Weights of a small transformer language model.
Size: 3 heads of 32, vocabulary 2048.
Architecture: RMSNorm before each block, rotary positions, no biases in attention or MLP, untied embeddings.
Training: a variant of Adam for these matrices, 84M tokens.
Each number is 128 + 24 x the weight over its row's rms, rounded and kept within 0 to 255. Layers, rows and columns count from 0. The size above them is the row's rms in percent of the matrix's.

# layer 2 MLP up, 192x96, rms 0.0791, rows 139-143, columns 0-95
size [ 91  97 100 100 107]
[[144 143 146 156 111 127 148 189 153 135 124 106 161 117 144 125 117 173  75 114 127 100 115 138 128 141 119 162 129 155  79 108  98 135 119 145 124 124 137 133 163  99 113 132  90 130 123 166  99  98 129 123 139 122 114 140 119 123 114 105 160 150 168 155 129 131 141 105 119 161 113 138 117 131 158 142 129 126 179 144 100 127 156 104 118 176 119 160 126 143 103 112 163  90 202 150]
 [106 117 153 144 112 150 121 200 116 134 167 156 134 147  88 145 139 152 151 125 162  92 157  74  97 115 133 122 105 117 110 124 112 113 153 128 113 103 131 159 139  93 152  88 184 124 128 126 131 127 105 109 138 121 128  94 144 121 152  87 118  60 118 125 128 117 105 100 155 111 107  99 143 106 135 152 123  71 147 135 137 149 129 162 159 145 148 121 140 155 105 122 143 124 147 114]
 [120 169 115 173 121 123  97 162 110 159 125 121 111  94 121 132 131 138  82 113 115 104 142 101 161  64 116 156 138 157 119 105 148 160 131 127 166 146 153  88 125 151  82 100 142  96 125 139 142 135 109 114  78  89  86 102  67 138 108 121 147 107 142 137 131 144 140  96 113 112 126 137 111 152 107 164 133 136 154 128 149 142 116 142 108 153 143 148 132 162 116 155 135  98 102 141]
 [164 115  97 124 135  95 109 139 139 141 148 152 124 144 121 128 147 165 154 152 131 136  99 106  98 171 101 123 187 147 140 131 153 143 151 136  84 145 106 131 124 132 146 118  94 117 120 156 100 157 133 142 132 147 144 101 113 108  98 167  43 127 135 136 120 147 153 141 150 135 114 136  83  75  87 123  93  96 140 100 129 134 123 123 101 130 111 142 113 142  92 101 160 156 117 131]
 [ 77 105 148 108 104  91 125 112 105 111  93 160 122 168  96  88 128 130 177 109  97 116 119  88 115 122 134 126 145  94 106 127 131 163 168 156  83  89 123 119 134 161 160  89  98  81 113 136 130  89 162 160  79 143 165 145 124  95 124 147 144 105 120 163 134 122 133 141 142 148 113 114 145 126 141 121 115 123 107 102 135 100 102 140 106  95 104 153 139 117 126 111 140 125 122 135]]
# layer 2 MLP down (transposed), 192x96, rms 0.0747, rows 139-143, columns 0-95
size [112  94  97 111  97]
[[135 124 157 138 110 143 113 180 149 114 103 121 149  96 124 128 106 105 136 130 102 112 125 151 153 152 120 152 140 141  98  95 118 159 161 100  86 157  73 115 102 115 131 139 100  93 103 165 119 107 143 103 111 148 103  89 140 150  82 145 137 152 124 159 150  90 149 110 126 123 151 158  95 136 104 127  97 146 112  92 140 160 158 130 105  98 122 119 163 143  80  85 108 134 139 129]
 [169  79 147 141 151 158 148 127 115 128 135 119 126 150 139  83 125 129 103 161 140 114 141 132 138 104 133 149  92 140  66 103 158 103 151 167 155 117  90 147 113 159 170  91 178 111 110 165 102 176 161 132 157 126 149 124 103 135  97 102 102 109 131 140 110 106 135 113 151 123 137  58  95 111 130 134 134 143 146 133 110 126 126 140  91 114 156 133 132 124 151 139 141 117 149 127]
 [147 132 173 158 136 121 153 146  93 159 144 127 109 122 154 141 145  94  90 159 100 102 128 129 161  73 104 120  82 133  95 108 110 102 150  79 141 101 117 117 133 111  95 133 144 100 139 173 136 139 124  98 137 166 146  71 131 132  95 168 165 115 135 135 107 103 136 151 143 156 130 133 113 181 128 157 110 108 129 149 155 129 132 100 106 154 160 134 119 133 141 155 131 151 131 123]
 [108 117 109 129 120 116 189 105 120 125 136 117 100 108 136 142 186 100  77 144 114 134  94 119 101 161 103 140  96 118 135 110 124 163 117 125 184 131 144 129 125 139  98 115 151 134 148 123 154 143 134 124 153 134 157 169 111 125 132  96 131 129 151  88 174 136 122 130  75 113 155  96 153 122 164 139 119 152 139 137 152  90  81 123  87 121 155 136  93 144  94 152 128 118 156 143]
 [103 100 140 157 151 113 138 131 118 117 129  79 140 171  65  68 138 158 146 100 113 105 132 145 132 142 148 140 140 137  57 119 151 144 129 111 146 142 117 141 133 160 125  73  89  98 153 113 132 155 124 146  92 124 176 142 112 102 112 113  88 129 115 121  98 135 130 162 136 137 101 139 134 152 178  89 156 105  97 116 108 131 139 147 125 147 125 115 130 120 106 125 111 143 147 120]]
# layer 2 MLP gate, 192x96, rms 0.081, rows 140-143, columns 0-95
size [ 99  96 105 107]
[[117 126 126 119  96 108 136 166 134 136 174 137 194 132 103 174 139 131 186 131 166 109 129 128  82 171 133  92 110 105 111 111 116 144 126 156  95  98 127 151 129  90 125  92 129 130 114 104 151 145 110  81 161 129 133 112 126 120 167  96 125  82 106 119 149 118  96 168 151 112 120 145 146 104 148 152 153  93 130 115 152 126 143 146 150 137 110  90 135 144 126 110 151 120 106 135]
 [127 135 114 149 163 107 118 155 142 140 122 141 113 109 118 105 134 167 106 124  93 114 142 140 160  95 145 144 172 129 120 120 143 182 128 124 129 114 109 114 143 137  67  84 123 103  73  96 152 104 147 140 101 130  74 134  78 117  93 122 121 122 163 139 141 156 141 135 134 100 124 166  95 137 137 164 165 186 124 119 130 107 127 122 123 148 130 136 160 158 165 137 147 143 134 154]
 [174 104 133 132 158 157 140 149 154 153 112 116  75 126 146 162 145 107 102  71 117 130 104 109 122 156  79 129 123 123 145 133 170 114  96 107 127 114  84 159 126 105 115 110 138 104 138  74 129 100 102 125 101 137  81 144 131 115 123 114 126 125 137 106 175 110 122 170 147 117 140  94 125 154 140 158 108 120 142 123 116 132 137 109 121 107 114 116 123 168  84  78 123 163 150 111]
 [112 112 128  77 128 106 116 104 132 136 111 158 135 149 120 120 110 150 155 131  95  99 149  99 100 123 135 101 131  96 127 143 143 134 146 184  49  85 106 138 133 147 116  92  92  88 108  93 144 107 164 151  83 102 139 145 115 111 134 136 142 119 124 187 130 125 107 162 132 146 134 148 143 130 114 135 162 139 119 149 127 138 143 109 123 106 115 121 149 166 158  81 136 164 112 130]]